Weights of a small GPT-style language model, trained from scratch on English Wikipedia: LayerNorm before each block, rotary positions.
Each number is 500 + 40 x the weight over its row's rms, rounded and kept within 0 to 999. Layers, rows and columns count from 0. Numbers have three digits each. The size before them is the row's rms in percent of the matrix's.

# o: layer 7 attention output (transposed), 256x256, rms 0.0406, rows 39-63,103-127, columns 128-255
# v: layer 7 attention value, 128x256, rms 0.0329, rows 40-63, columns 128-255
# q: layer 7 attention query, 256x256, rms 0.0325, rows 128-138,192-201, columns 128-255
# k: layer 7 attention key, 128x256, rms 0.0329, rows 64-73, columns 128-255
o39 093:498455486481501561489511517477488497544552478492452436458482571526596533492540480469429542489604507472484406522532439533525444498504510497495507504479549548434582427489460455449551464490508508579571519510542568535470497513459548486523486545472523448522477432528495455465455598534488523444459448447503479455542396548447582510570545524406513472504449565450533485467572553502419477508494
o103 107:548460527418480545486455494510481526508440474415462440550522444515490465513508535479508542503407507486433495445477473509519472489462445522462542460541553480546539482515481486486534458540475443470492557496516503502486489505557604522490449544482503506555435443588555459459511565445451491482467526478491516495518489547521493544583571468493482531539505540518512518524510510561458498474459
v40 106:478543426497521480451480498489484491526500473544461535518502464487479475475512460539432465455522520495547537493500470561479534476548485497424496444503652513527563518538539516547426532557497486488457550448503491517501485417566490519491577505492532465564507551448520436538482472482476432507515530450534491521479518505481507563469475533465592512461511462511492508464421547497576496491526
o40 096:562487484468531510465476500437512501543523476458519495542482486479472523503465477492557457544537424515431484496454488500587510539518479454466437492518571507499489474505546484452505479554513464468452599405515497498517484550462448537520452465537582500413516456496490435470481520459446476549516554506505550506432457545596400534521565581520463572444567548518488517482520472428502495507558
o104 114:510469519468515503552584541504471522540525519481474476430557500585510535542511516532552476544583499548477486537454494494534468538482539495418508509472452518497461531473502518500446542503429524527464508527518555485532506510511525440518526420465448451457546395487452470460505570454439439492526413550446515472501522470509518567527481519576545516479494506500500492530581471427474529508462
v41 108:510467493539482561462536533525514483509478583457559484522444502527540558464511530454502526495489454580516469494544529512543532498537510480404596557484499485495454488475512442452503462501416472439465536465495448493471498502466514499483520473549470492511410490566474521539507548485456559549516524542480507508514478468475487532490441516503514535361520526522540539508526426549466462452483
o41 100:559497472496451488494544497560516431430534526544479573509524494411529524507574531546584559460460436515469415465532513503536553488488553497502477537498492487454553528541520459451501572476521461518475492503565498548506570575497518508503544559463489525477435467512511479513544457546498557529463479479565445476535542515447501471497472530514565428544446479507516534500505493480616577518504
o105 110:519496431495507554500561436498584520559537448530521454551463486505529505543491487473527482461491439457456503529544506438507538547527498461480585492411494515521444529507505456572540450475475549545568534469513468515507501519515509520402464493458474456441450427485507516513514511583460553467437553480454476500467466486476563485510520560529547474512582595556529469516505518569540461511548
v42 102:475507480576465573483542444501487458452528478545424458520551468555558535499460512460573560538487467504485532530476486455485486474552467460568522422530528467451520504530481467464450502475468491486498543484502536488474462512467485515547520435466533444509523469390527547545518521546587479497396485403402501484479447478536511524443535474545450515486577529534489571617500553487484451502500
o42 091:511564549537459542499522505490500509519494549525440538494437553595585514510479501507536550575521529472481488574506539414498542508531473425578511502468478474510527486500501539537526385465491480477595505523588557510594498508540525458573547565480511553493550487500486527496455449474510429497531527458480549566511525505497530535413523465464496509493497468495491545556538568442545510427464
o106 111:492583478504525562440503506460560473427533530539502565454453434456506561444472447457442405576456464478525581454423513531480602577528553516537489526437412451459564475509518470475476494506488476510502493429592485573496516544522497508555544488468530518519572472476413478461505499475569490466522494513456455551506447482498445487465501491487522494429474530520525542489521517475472489479552
v43 106:500524474532570490568556501516530457497451569472438601477450490498471464483522444544457556518441514474523518600519522496556594522529483492545507539529495498427542436505530448507445504567456496623521430520460525504517481515456548422436534471538575531538500556528500497497497510439548505524554527509542468457472458430484457516526463552478538531397526476521520471427498457489473513451490
o43 098:495468469506524548464554537510430451553508506451515431542517442519460517532463494491416486474486508483478522554580485459536539515496597453517497521574484550507504453557474552553519610436519515433510501502509527468433495500548432510450482431465540451541449467477512506458551503472508479512522517502503465475620482476595486468495548496496478456508490570481484474471407535480504420487469
o107 117:487432457518634563528528518510550510566489469525507479548464480524506489547500485499464459501551482489507526498575434506455569525462504489461548460469551610561449462529499571495561484427473561528493476558492533484478474474499496497511506495421446433561461520384525516501448575525463522445476484538476477456453469506505523505431504510495438481501531532502517542426551523543531450548507
v44 102:462547478565511458474488477483475542567479431448563508516538540455473511443530467525566519542535400499449521523527457530481441481472507463528542534497560564536592503520493487572505507475472525503465520498523455515548520445578570465535534435496462481488525507521521555485482506440404486532538504449529540546447522526501487456480483470483520494562532477485420488503512507526504496510543
o44 085:546562452502498447546468496529494536538434439454525628540466517502459543457495428479549393532484484551519573497524540494563482504425510468523464490533525503472514493540420487492513524439459480498457416575521509480520527517503480569524492468505528482574531496506441586517569430472483536548504495449494518485525508563454556452481516480504451475532533483464459537446527465528493526515494
o108 117:489469546487480408473507492551500469493440469512559502513562556520552527512516493511504504500514476520414507499473500491548508454471534454452508481493460491440528553518443603481518518454549426497502525462477541501507562519478573528426519476570554495501449517560519585519553459494513459460584451500586540502479555460531456532490506529549500509517493468491475526574503518538470550458530
v45 110:499494458498447544587442494525534491402450517391509530509494440515549513519382487539531526474511597556534508571512490493454511489486481513432459596416519500477515515480517529462455486530522511518477426570574437505520471512468565451543477516460464459461472488549463509467546482401461454495538443468508451443463576491558460512494485532458514525461458461521572479460438459487550519476496
o45 109:473535476528471560544517523487484501444501504501550406521475465621521529504356500522475459474472520555471569478544506519494560599532466501513576413619478526516471545493570491494452462529439513519464529494494534534549437420494485483484524424540517519424468524498502464554496519517497519501512457470510490493435489422499495544521462559534487486417500401550551529538475444492483476512473
o109 107:522553492475504498429541539462532473481525491493514430516506444559525443587522506529505553479448520475478559489574480501517519552508405540496538502528547589541548489528501532505476518479474548493472540517539529516465454510487505544442459518523510479470439484494616528512535475421486535458479468457537465537454510506458463578543473555534545471516507439439534498480443509564467521477511
v46 117:503515513499438519522515523522551535509450465546504494504568415508536530550506517479476445472474523452580480536536543486498415476486530529508577535499510488518424500462505484515563502499555471539527458512523500546524458477487472496436495550506480493537486524523487391458485470534574484563459512425532480460498479611480482537455512481529520560487436496469501496561519490457485523423509
o46 095:561537531484534479486518458482513502510386534522492469522499407522502516516448477470417527491480556527437517540476513518436452492485471542540542462417496450555464493508512419538510553490453465529519503522479428449517533464538485506481537388506479530494556486494439556490533499532549532487492473459442528485518467470555556471404456558520573483476507569561552453549508442472488561470452
o110 124:515527509511501512518493445569445476486559514468491473586521517488572465495448514486501556533506501397464486485507443448518497499500513541502530496509569493660466524447491505524544429514524516475449512452476548552524454437500469538512475498441528503462492456549428572466487484479505527538475503487516451562508411473494511501523514510506550548499529589501510461548500485522545486476404
v47 116:499455533520495513546552479478559486491529565517530470447541467420500575485523460580439504448472413510453497496530527528498533491458498452521483501536516457451562543510522492555532589538509496481519549463462471498448462426531539499470463482434524497477554534540475497500570554556439576542539510484594472491430558521474542488558461524544474470492447490517494500448507497471473520502533
o47 092:495483500523548555543518513494525466551484549486545477526511436440526501487460568553520549454488526501522457473486464460445560503522498487561580496446447528541532438451578514537535446575460466497500514423487536461483537536534490425536537513461475528440485480508587440531544573525558569509502514477540387458428443525455536491524538518456457471523462572480461499539550543575513532495523
o111 137:427532594534535473505438477533499521511447497517475549518525533475505521495540524484521506505514487511458489496507519434529482439480517521463537498498487581453477483529527602469496522463503468544507465503563532545494499492516463458496511477572437480417435485453516536444472482471472474464558499454544470498425573495557479480482498534547499462482478494470483500482492529456474525509578
v48 100:577518517473495470590469513573497523533471388503463506484476534493492470521448510471479430485548594500562512550537577543532429455483524503525529466464481529435495531501437445524509545525496446383447495428476492493490535480503472526429479473416470463475547495548575477475534521572509521416468396525505546439481572555560506506543486496456502487491463498515474469439518543483507477455476
o48 095:524483509534521496513588515487489490498577489494515518487487496460506485461495521466591454471572523432520473480555486446559468492549479450520489462540490457548502563522546426555540461499445589451482459466490473489508516452497487442499513445493572454483541422552524466451492509535483543551516551469446509541530479503462431519570520496500501442512520470495458578465472524532455521479464
o112 106:556491413485510491467502493491493499498521459550464509549475455441516483510400422482451529546464507473560558438574434532492539525510519453563473467501478499530458575521500472479539459530503538513511422459484451534513485498492499528529460500596484505532472591578555509392515499504508472496543476569464558548469508469508517567565500546532525519446472540502553498489489497565504474455484
v49 103:497542470511495429525543475472454506502533529511493472459451479484488529511491457466446515529557434559450487506448497487473453522501460472558516496544514448499453482429513461544531470542507475542481509514496509499450392448456476514484585437508444517513482488469513430498540462545491519478488448585520454493492551527460582478537507591489501451502581476451463486567405469557468444495452
o49 095:514423473498547440444519494544453471526514501534507482552479427443496512535444550526425517527583504546495533501447526503499515468529504552518397496428526557441594446460516644488565542464559515491505489541498485487429557498405479507523521467502524479565536475491520487515488516474521425476484488481495460510469505516527440495510494534511503429471470505452486507506432450535470524533517
o113 113:454469470517511468476460517461495475498440520512552497412488482457517588500419535536463538471488556585530533515492500520588483545482519478473531514460491478451504514545488476541494482492594488488508475500468451464479553513524514518533444461490504460418511520456501485478468433547448554496505522516456428456459515533543568521484522545470567458445539505500434490506509454514475525507488
v50 109:485420506526477449493537512507491471478516463469457491527450443516461498484573557440495488590489545438566509513470571552501481475523462522471577497463487498529505459530482513442500544524523464484500503466573530550585515501566483488507515501437498500539452492430490478475527569555465492547462450516514514551440504508459561511524466559455505513472462495514499480408588466489512517511491
o50 093:439436529522436495496509472540530532519446411516484455605480582519489445536412510457495460501545538437457505530491514494453482511533459527504521479434497597490466464469521557465538450507547476513488490524516461543467475462456472484535496546486507460479532445521414537496506523493465490456452482503548465528546476548508512499538500557561514491459505550553547520449499534501521536518396
o114 115:509429424535537536531539469533476541543430514479469524561489502486533574549524459451506459489482465483557476486590502538461493489498514476517534498562411536559453562478508515510531509476459505544491440474488482473470507562430414519449494466543542485502458453529517511502503526558498464464424450486512478487504538527496498538510462561486474505486530568510517503500464549496503455540468
v51 106:491442474513528439511555497514477534478490465543537523524497454424471475536564506498476524472514569498549499498541459554464562528482435435470466478515510488455462502471466483525462449504614556601602497469524455514442527474491480506480435488517595484465452496492511525506481511440561506508498542484514492425501457515533524500470496516503480527478502543543505531525533566560485549527485
o51 102:598457500524530500508482510513445465549511482518453546533519401484479456586510508445498487468526517503502473459509469513497507533494463525445508536471551568528530502504538504485441505506478525566530502432480493572529540444489498485492503509493508529471450419504442555492523461450513418575489499433469477441415505479594467490495513478600488535485509500518470472460491485480418562537521
o115 109:541441492484482479544495504561547521534485498469387581487539514489521505535530547456483505535513521463505511521497462501555538490478563516504512428522627556552538538489475523505516537490454495506479520557453503533513416535524531481509469557436463458542415552440434500520523512422517474532397477572478496502489545442485477477550483471518470511496487489465481569462607476539500493465516
v52 101:526529525496534509460510446553489425496517511537442460518509518495486465460529494518434513455463508521514485511551505585505480558458476546502496505497533508401513497524517474544543563554456440542523492425489478522532476487530492502485515550418463572518480520496507527521519485498558477496404474534476561524499575493493503494513479477451602523484486477483502465516499532529474492451493
o52 103:462504486491506462579542532559521530502451505553494480464399517556517489500487517521480517522569566494417498471521472536502461512423627491557543543441463525448505589516460436604467529422505499496467529442469529500427592521466558522504543522506480470484492473458510504537461530543382545496537552542456505486496521448426518490475500470480509537493546605512509403510501491484527534522446
o116 104:516484461466508455518572575508541541511501508535570555471539486494605518489509494474535570577577451543512526543504423545454494507434546512541504464489450478455457475522477535529466502480491538457420494472472463459516425439450476412511481530545495489451495562439459535426478455505485554537530424483499450521493539460467511473474477526487574513404492444502517485481511454542502490461470
v53 099:514476557492468491496472522479492551492490538504489551491464540495540394394553481541503571456505485479499496507515507518487531521534485499508488456412499462498488530517459497576521487560455517536524405538523584471606475488415560528474429490477549446485497505560544462550520554490504535496477488480585503476468508486462483473496488527543555457505539499550458541487522558480524532510555
o53 101:454510490523466481493536493491489547495506496500531579558479540531457466489495499451544479503487518466412480535478553540445480554491527479572513498450483455477485523458427387486567465528513496472498520552505554566575507490524528475489483488496496566487426560571578504482538546532464519439566407513529537550518526507555496475522415519454504535522505534530533540476533543566432534524495
o117 105:504488498477517541500477498545522516569449443472478512511536548492562524589464497475496442496496453529572513529500493499502492508518490450499520443485565538519424500513499517546512477507497571511445452540470552473528428448557591451490485460473518473403491587411519533532494404537472579443480488536535472504465559487484526439469459569534541481487470360398524497482510586489490529507511
v54 107:560499489458517448455496448502553524567561509459522468498528528439452477476467485429495418496481409502430541478492454494472547517496543502446479468484540488554493456529579568549529440475487524441441515537381444531464531552531555489508479561415545493471403458509505467492498463540507530414519512529532456516523473471495467486482505577467522549502544523457442483541521450465493464491504
o54 100:515507501492545493524517466503469543463514544465480537461419530503465453448492549545515477473500557496520501522466542526472566440465504613536466509501464502493463504493445542522501470524490544510483524541451431433481535476503498497580536521473460484466380554451545553539524524469505513397512520495516576546450523462446517553498490489447497545458528526494437568462591480521492525501524
o118 107:479429506535561538524588533508445522422490496445444499524476487494502504515514486566553480461553460540515454492511437466560469515493391559542468487503566527557475498504499512474529464515489493481528471554478503509506535512481495471462530497482546508529446486567528521562472552492516462547495467529415569542473482533514506437531503532496399554513495518466451469506489496485588497521526
v55 109:503538488496506462566552500489493476459492488509478478583510457549511583566471511502544478452493527479513532505442513459492437583460550471545491544479507534580499470582478527525508504503468462446573546499529558512531524569465480535496501552477511400370578496476490545503508428527482488403479503482553537479587527467473500595429510531472511518510491449459521498534474536473554506486500
o55 104:531494493468559566507509501445475453480527487492516467469459465472455544495497461419523445452528490496523492470551521564487459533565583496549576491553430499476488494486521522460457550483541530455514486539503610545516520516477531438440485472533439458537494530430488482502535515495431525534493507496474443452547477473507547534534549479500496498535470462469528568483493571549473457592522
o119 121:492527504529485502526483478470461445530550507492503468493495531462480490427384432505523502502505538498468503482436534489504529483510505477556452549526444503494525537488570481489452539525501524470444459525518494508538504490499538538562579419490505519524531519552418484453507462524540467534478524467435493605561519515516444518494468499490556533528447507556485535528491493464560502482482
v56 107:498425519452515494581462492511457519481538508522496536544556563543485525468470486543537450470491519492472446434485524544483532521459524565586457471491583429570485504495448437464582475444490518455506476465481509488424510454521524559514448476455465513449434472490594560523521543477494504448473506521420589454518612518520457472443444500557542539492545457483509535514531514495536554499554
o56 095:497569518455499500479496518547513492503508561476564481539560514488464477518485547493484545560477547449394484496548505565456543467474498562531541433501499465542419544505509525529485447484547401488476552490505475522484499523518502520488493504508439497479450530489559496480523526494587522527566548542543545485516574471512461517469445488490526450501498497480497535429500468482563548535471
o120 119:490564490408476533531559568548458534488450494541512508432486482494500477413584470463571542529474461483458490478535456581452443429472449526522513522448511535545542508500521521475488521528490457445490496503404488509533502473531519478527552541638527552591477526508513448442557480488575492472525458464505528486525536442535430469539490424507539544502479548509519481460558473542485552437496
v57 105:488449517488507520500584519519525501569488472540539477558509499539433533560498535489543469485555559489486505532525422450430540454560486469531502476487487568554496428387490508455559532496572477476496467468526530538510525562477543529441487485532499415485517554539446511476526469544533550454518497529458549536455515516484534513546482526493490431460492480478476463592476530489463499551505
o57 090:457516423485494511503492466414478459594496457503627461528429488483544448491533479560459489551482467472491525595471483509520549576510574498487417574413477489421582525478506489514503537574510479428498514498496587505512509503460484518514486491522485539451448545511450439472563491482514492552508542560520495527477545549508495464547534453445469487519573422479440444516487561472498512505558
o121 112:499437441519510572493451502523478508522447500458539503561505499487574550471429391566454473562551516546438467509476419476444495553511535480507468499518586510529506498485504467578549457537484453487411515435500482518509487541557546543525524459482509513470512478535495513495543530545539534472427502519451516586551535512510528438533471560457449534515546532480504477543522505506499500529534
v58 102:457469470503490498540500511524525489474552495428495537540523441501515446527477482486517487511496459514513510520523524453502545485551515439503553421469512448439469484519496545523447524414460498501530505543475531482514483481548476567439489506567503455561525503485519512568429542453495476533483535543505582581464445495521464528467505567552423398478447479484485465524507479427498419512517
o58 104:485462487492535574553458493434455526407531506505433530472472461433481544529543554523582480506470488542491500534460546501484570521508511486454491518544542477523492567486504485480523421406530409515471564477478483520552479466543487546509553495546492425481515489442432519533451477454497522524515525492561453512591529498499462545564521505480479487501513478489472414517532389495474588490562
o122 106:471469519504538560443512492423452438530513514487558479512536508421464495476450552540512480523550489465579505537455560503433497549473512483497523535527462511529548469443531547535517457501537530501522513410507524486494543457475464567476538558486475516484590465506499507490444438503461522524539608477455523492510521549490524527479584497456514517461580542516524473582443479507494501461491
v59 106:410509454448486463478516485470513526509454505433531496504571469444500487486524558527510439512530527569535588471431544425434531495480544526483460516494532505458484434465583523476529523523499530492488466418543493478510481519477456516520538498573477475430426542536546533544463454460484532519490445498464451495498422573483570497527467498424550505515505468459488467512494561578468507484456
o59 097:481511434469479466457481485503461505434517492493440516547510523558474467574528511539519484547504496535501532518444539490478571491531551451481486550522525597504429476514576523484491586529467523505515470573525515462497486440478504532549532440530517420472508496453504492609459522471538419491510485490535441453543458485530505525535500481474470499444468466477520529434534523494487527542513
o123 108:482433499454433459470555526520519579431542503528551531456463527490487453521525556527462431478420562550517493490481530523550525478462459513531418490450553512482499583529467489468523605431492525482505519521554485547498498593451548457545419480478559464441505596514478516555521515485482442531523429443529446550545510522447553446490426543504480489522444500485471458425472515564474542532464
v60 106:510454561551549539483468491500490526552543564523501498472509530433465410495534452545522524537465581491518499465485482517483414531482510450515526533522446400546467484562495524504532537512508480464497444494524488528446554521505502466435502576485489506547529511528541578525511504459443559536564518451437445538517511452525461513495522585451519480573423606540480474564464530499492522505564
o60 092:435467497507471515467504496472504503524440559535558525511509501438529454515555478422550501555552469501486413502539512508562519483550470468514434482522502511561506460530479496540405417505497536400544516565528546471517453527426490469507481511504558428506533561529563475508470549506477515529465474504456451480519505524432478492506545418427485514505456500523554566501541547559442565494500
o124 121:526548545464526485498540602492477518465495477524489498417478483549525439547551503481468481457546522496553407475562483481479522501419466568485576522538564518545507498469540501524473455529566465507488531521583559438529459464514537499444521476484471466506446453446537490564401515519447481519478535499468465537524470457478498543554444487506516481553513471510476468522524494541524470564515
v61 100:463534446532519530493479479583401491539447434421480570429464482465522514474545515487476467484566475434497528554524507454499487513485527488540549559485493455502504530481432505498475525501508502453459459495532431445496475503457523513535469438457504510536444446494418551544407438526576511546589567529535499552512563589511442529512451477547502567452499512534490483484501497490529502574536
o61 090:513467458486488474516492479487483499531513536452471523464493490481528583466518564454477475552443541455533496452472509571495475499535441536481484548509455453481525444461503490462532402486516472548452439523483548450501427498525575546512433474554535465549464491465459476497463558481609560508541505508489496510482498536444500562492511506466490526556513457440505526428571559459492549524474
o125 110:447550548512509448556579410547518487470494494506554511574483528544454527541525485542538490473471514381482515499450498515494532476441468565536456521420460463476488501499495541485531522464464513544518527524506488497443488507529459495407496474465563493474458473484494520510581603504597509470528483487515473481475415490528488503430485497467476534523507509514530482499508503495541565530485
v62 102:552481543541524497489467552563514539594447507493464465543488541470504437515496543496432533526468557494486459441552530514488521506499535543487507484495459539474523510523522493455538524504485518429484423441544497550473483425582474539447433450483449489397484559534548550483503577476526455487542484439523551470543560451494551480420489491534502467518507485444502417523499477454511528476530
o62 091:474500550455507529516504481540599491568478445492506448530527513577541503527502559542461482564503516442609502417432460521514465551508581539504522495530546547478458500434538514556515501454465521405475523427498402559494447480506477516526443437550494557531419521461504479506521526494523493531514519494524542566528472412462451526534460474516463489531542472444545461529504518539562483410472
o126 109:509550556444518494515526464416497518518424493433466499497478510548524456471508492474469460424525468543531456466554549567513479497518500478539556474492615531598458541462500440557572468464536505516471461514485486523497546468549624467516501433568518463525441478544562544513533496541532483524472440471492496538495501386462461532519438534513504467565492492510498458542537521543498504474506
v63 094:539505523534416535528482425502500485435513498534514507519516457517525473466526472451491545497523489530567497524500523533445520529446505492482483530499445559394544558409558546502506404569529505565481533512541543483439558412489461550461529468503535528456477533597490611560459477417537500528457499510504591541515519499523439449499525500491481482439456518449495498426489497460444498466501
o63 093:567452501552456539452453384496538548509489480538560489494489470483489530492562486466514468460550498495475462521502549538515486507530559476401513474449473487508555433452458542510468513469512470526478513431466460492514518443511518534539492471493540483513448543507446549483541500524465524496462493542507540558511458491479521497435536468554524456509519498486586462516443548462491499478443
o127 097:497559537557480484487517507528556494431543496514592545439501489482531531494506383440534442410465556467530503443497495506518554523567530539480477550425410471443547513543481461519411528526455502521521473474547482489481481491541497482505433504551569461517509598466517428526589442528480529486443443520492527529527531462466540474436490496571537436547549484542511511523489545523492541454487
q128 089:486531477464570497477547492502474506510566511554478482567601509509483522561475474544526513521521413457523505570480456466488548504485520466521553472591478544509519524513494557486490564509471500451440380483463475490529498535437487494522548550472477447490439573481428460449484519477523507509424486502534490497537500555402533486483563519481534466527478480494516480510527423482480521454501
q192 096:521551487515570558465457495535452490539477514422486485498456520529522475491495478474489544445465510476494491529499407485539512436442547522539569465473476495510503468518478507453470472539555556432522572434528469508591501470519569560523558465494531510508485583468488509512548459539472557495622546461490465453517540477462589521415530452524484467469559503524541464534456489477590568551499
k64 089:500555496482472433529526548568521488520514510461448496486497470449465436470487510480476578466535494467555436515554567406508567564502480461499496453543556536480528472533515550435457536552503488532511484497493493570476515521494463578491513514491576459532544516518524499463505498481531567439467463488467470484454485511509478550499524505468531498397490534509449527558486405487487476535506
q129 100:471450443436552547508648517515543483467489503502484459509531519498482483489528536531559423550467489550430494529484482535434410545524486514500446439498537481433493502478525511526438488547478531526497474512487500488469403509512518447530445503451480525541519574492454477496497455463454518476485396454478585533475492518453409486514463487496543484535445454458501507460586527497406471529493
q193 089:457427490526461538522542502446529496540550531522524485495444521557431538598469487521501469529506504422506582544502542547441484494461538496541537428478492498592429493519514519530459491496435555560527400540515490471521494499493533496540422463528464459481448511490531518508519484495508479462503528531513509561480444560532500457482502435530488516529558475535550398472447541507482448526473
k65 084:504503494516479507457537448501424503510533402482437484499586567511556522510438502548542529448454491451500494545567498431536543491491537462435440528512583522492503522451482563559559537453478447470538557468545508521507478524494509506454458510443533439477586551476454452543461580553503563488452549488463523500528547581482398480483518514508426514405463521480509518512492545463468470553457
q130 091:553574599515462524547510477466535448518572481499526549529495550566497464475556468486514518457464471498440560430553576549504429481500455466524482501524510456499470450502513491464516451498495494545457519531461442466447441501521532505456483430495428534488496494475570434503501486430537489469458511461475501474503506428518464526486464532565467507425510503504517473518467545538525477503539
q194 108:521492478521484485541525513559548424605578487527539516569491516530480498570533546488521454477512428442510491410583503462441457446549470492518452470513492491549474468512484445474517557482487505466443371462535545531477429531476488434457481449496497453492528489509434473549545519524570409471496490529458520541421475532455411407543490496497512573451543490467489507478515460504490563505516
k66 096:486477537444424490524456495524502479513500450540495417523539491394582497416499492481588463476527494503541446532459506532537432560411505542464474493474481510499568514423504523440474526536520527508440541475497481525509534471440498489527502510466464460511550558485469541425555518478490540512493547498478469500559530592455454460484466471526407537482558500536536555484575526460462519548501
q131 092:524422451546524451473530554587457511484515458471425493498510410509508485428507523563480576492415454540465476519584492461526456415506544503526531463518493492558507453445513458502487565425507502531489518478482462417509486504451511480451550537493559507540496463474492470504472503500518472515481505531432526453489518496499529481468474544492529489470320519461420534459455474496492533523602
q195 105:476547459522497480479551458528480437499536432434519523487533504520522484457534569485550470478536495581536489468509504448456575431581482531442486468514527521386536555467481485513452570371459460533512542531509451511464455471492433523475489463513539516448515469474529513486498520520510437470489388567473535426511550528528529504528543536460551514512535494471392490505531536512532514504498
k67 092:492462493504469466501462458567541463415532484565660508472516468454521513510537538496458499513455415477489479427499494548485452487551506516460479546553516512595534559491485468562536498480552505524533466489432476513522527455512550507491526496461424479553428501527549531501462435520483558391527453500500612555441527497535467468475484523487472533453578563495563470523504525472517486454438
q132 107:542470528494486479545492493489501464460539506493518480485508483539525438552530541505521481508491510518495510475513497565543504480535490530382488469544550466473513535540408482536506481471514586515531440502475498486478456444496527458535474560481593479450477545501512513495508512465406493528560422520425508516421529463532469465554436531452521525426452502476508445469503545556493466517458
q196 081:498451505487499473517532496518492481505504471490439516551560564489494527534524571513588516525520492493495473497487591599448500468583445428535485520488468578529534514551489521539507493551400498547455467516469562534504467559520494489466493485533500540502452519509495466515538461479465543456491419586523493541468534450502431471526426495471521553517546516454496356465529514526532427525424
k68 101:489482520488455494478571466481537564503553537490509558527554475440527523592594440469494522423551481508519512555563493497461438460539478456521471520537427509556477461498514540544570487487497436479501498543514555447544492531496510460472484522520459513471526439457575525539486492481403483570463589480452544534536528463440556422494536446577439482497517461486500488468525527484502472502414
q133 090:536520509488426460489414499490471506419473457414488512477502474439472518499442501553482551471467528512468553493475503507537544455500471445482480527474523464508468518509495519435556544455560427510491571535594490563444568491569555556543560445536512459475474461540555484469548482545555527460532550510568526484548490485470527483524551520478541465485558493562518476527414520497507525490489
q197 084:454429571531511602451472525562456498462563553462416558435488477479578513478542517524469511484475507552520520459509534508587536478490490532454498561517548493484485539531482499440478471449495485530493497472555463535448480450430479463460518495460478443516501531514470449478434450484521557544452451548528472481507447486490558522534535584484496548572530454487420540533528460515518557469487
k69 098:541516528459522523408500554537502468476508512496539461454448518464506471526495489452499415578546468508407501500508513594479499518472538568504487485451416491539520560517508452545512459530471502533473506485466538453457504412492538538556524445437564523447500539544501463500487570492528546507474518495477521507444525502547563410532464443482555466552532531501540554474498483530571505438591
q134 090:477471402531502464518552496542524497506446469553544526560549558482506536477530527448436512484541507446540424513487493443486459488531533491515566485519560517511563604552515433525520479501586573485453518488553460466462521465448492522482542556519524455436451513459437538494399542479522519506455448464473476460495439572461524583456499510525505508472498462620467425547550497551499518479444
q198 111:585508471531510514462479479493453481426445475486490506466502518502554504466510502513459553422444510545488537491494434482509516507453484442496515488544571487523526462458468524568461469491551516450400592464494379590520488394509527514531488521527536451597495539449521496487509524552495544531546536553429485435565470521526487507438512467490531498534479528533442481452470483518513569505568
k70 105:516615469470525509475534498547510532422481510486477516541531458461498587549520480553493507510597520436477507464556460500488558577478564417535493472525490486527494449444512534497495610472505523410486523473423466509452455567584398573517453464539552507554474487518546526540502540539477515475552545524549525486487504502524466528485484481471456488470463531507478537503513479439515451527460
q135 098:499572493456517499547575509486530542483522500469522497514524503464526453447514542558482519522490544499560455514514551474541502425506500559472538495468490485516498490485500483536511446538500488492522493543476485469438442481529500468569477441540439513528450482520411445479453483516456510502547480478549570454498520483538551499445500543496511513441554466544492505554513509595438541490505
q199 104:448486519546560413549571476495492455490517540537518508521495574514498402519478493464440516482481531515479515553551543536439521516469484542535553489537431444528542509524483479579484477544510489509470488523506471488473480534478492521463458492477508543557534541562491539535523539513516488463535483561446434518449470429474456518487491550514585523472546531512582486433501460474531497442482
k71 096:466539465458547531474550472503528537517492456520517503473516458481542479481553535510479428449469501486484467549500444555488425524479490529405534472492443457467494529560406504525446409468522493591485477473461428556477541495496490445506513528479535447546451538510536506527532560516495477452487500503478485427530538471483425550489462519500453431576425526483536556493555520434528513453516
q136 093:433491484508496501496551501477472515450475479439496574497502568449512516459413419515525508442479506496534450505485515460499543506443545457444516521429420524491533424582530461437516487446511518516455504558493481483428472471523458554492488571544468535443528497424590515458500477476574524488470564484508469441572488462434526480538493530499452471504447585543497518492506495542499502469514
q200 095:560517540513493533475426565529490494389432462505459477495458507549517576455419514520520561469580486423539477430510452428556550467494568428558472508571483545496569483544486614552508545425543452476510540469579463475492533486520470532431526538500460465470464490521535486485508497485535548445499527457550462419485512453520538518538537476562518511489542553486443533465443528511541513523530
k72 103:480507444527501502497465579497573516469521506535601481424478471467494472447552560451527507518478529518515485535516519530543551456459530495570513546434579516584501517511469522447528514476561557511499479447453493461527431565539487472492520464455545531479498608508540505487511458443423526497563409507538499491481488517539469448553507455486469510402528544472509495477482496436394571563487
q137 087:527463468474444463526456481542477512449509581488521526473523542515510469497447475483563502500497492507443460501495460554541335550494423495536462515546387444495559421488538489547545444476497518521509516477554497472494513563535568507554453512583465533494516492483466451540514498475490597521500567543479481549515490468500468457485539494478424549450495408534443500545539487523469485448515
q201 107:513541486546417484534455523538420536496463475540578521534494508544543524590496516535446531510532514513546588456534533477482500466506498503499547466519477467486519452532556586626507466449556504495483457554531499456464506551469506483505431498560430441544451472514436491515551492501575498477451468493493552576532470528419550470487488509535525528519456558574500460524485557516473459492484
k73 099:519576514513525511526534512480479399502464473545468551533546516485529534448570557521564484456514518448590448459414544574431544490479653580504443477461520565479502514499493504488531463468485539438523517536459444530527522403473496506465536554423486509453558461524490480453487473483511620492523557465537427509507536546519533473541531521448504480479485491460530521438532511499564520438497
q138 089:511443536541446424522564482594475426458521538500558466470584477542494448479525517481564509506478500512517482558568564523576392478523472506480472530490549471480489526458492533483451524435470561514482548494494612503545472543560490494560498554463508513523493491536546539478469497568487491572497503533527543498495439478442400502511419493462478486518477545509490407496451477529458538542509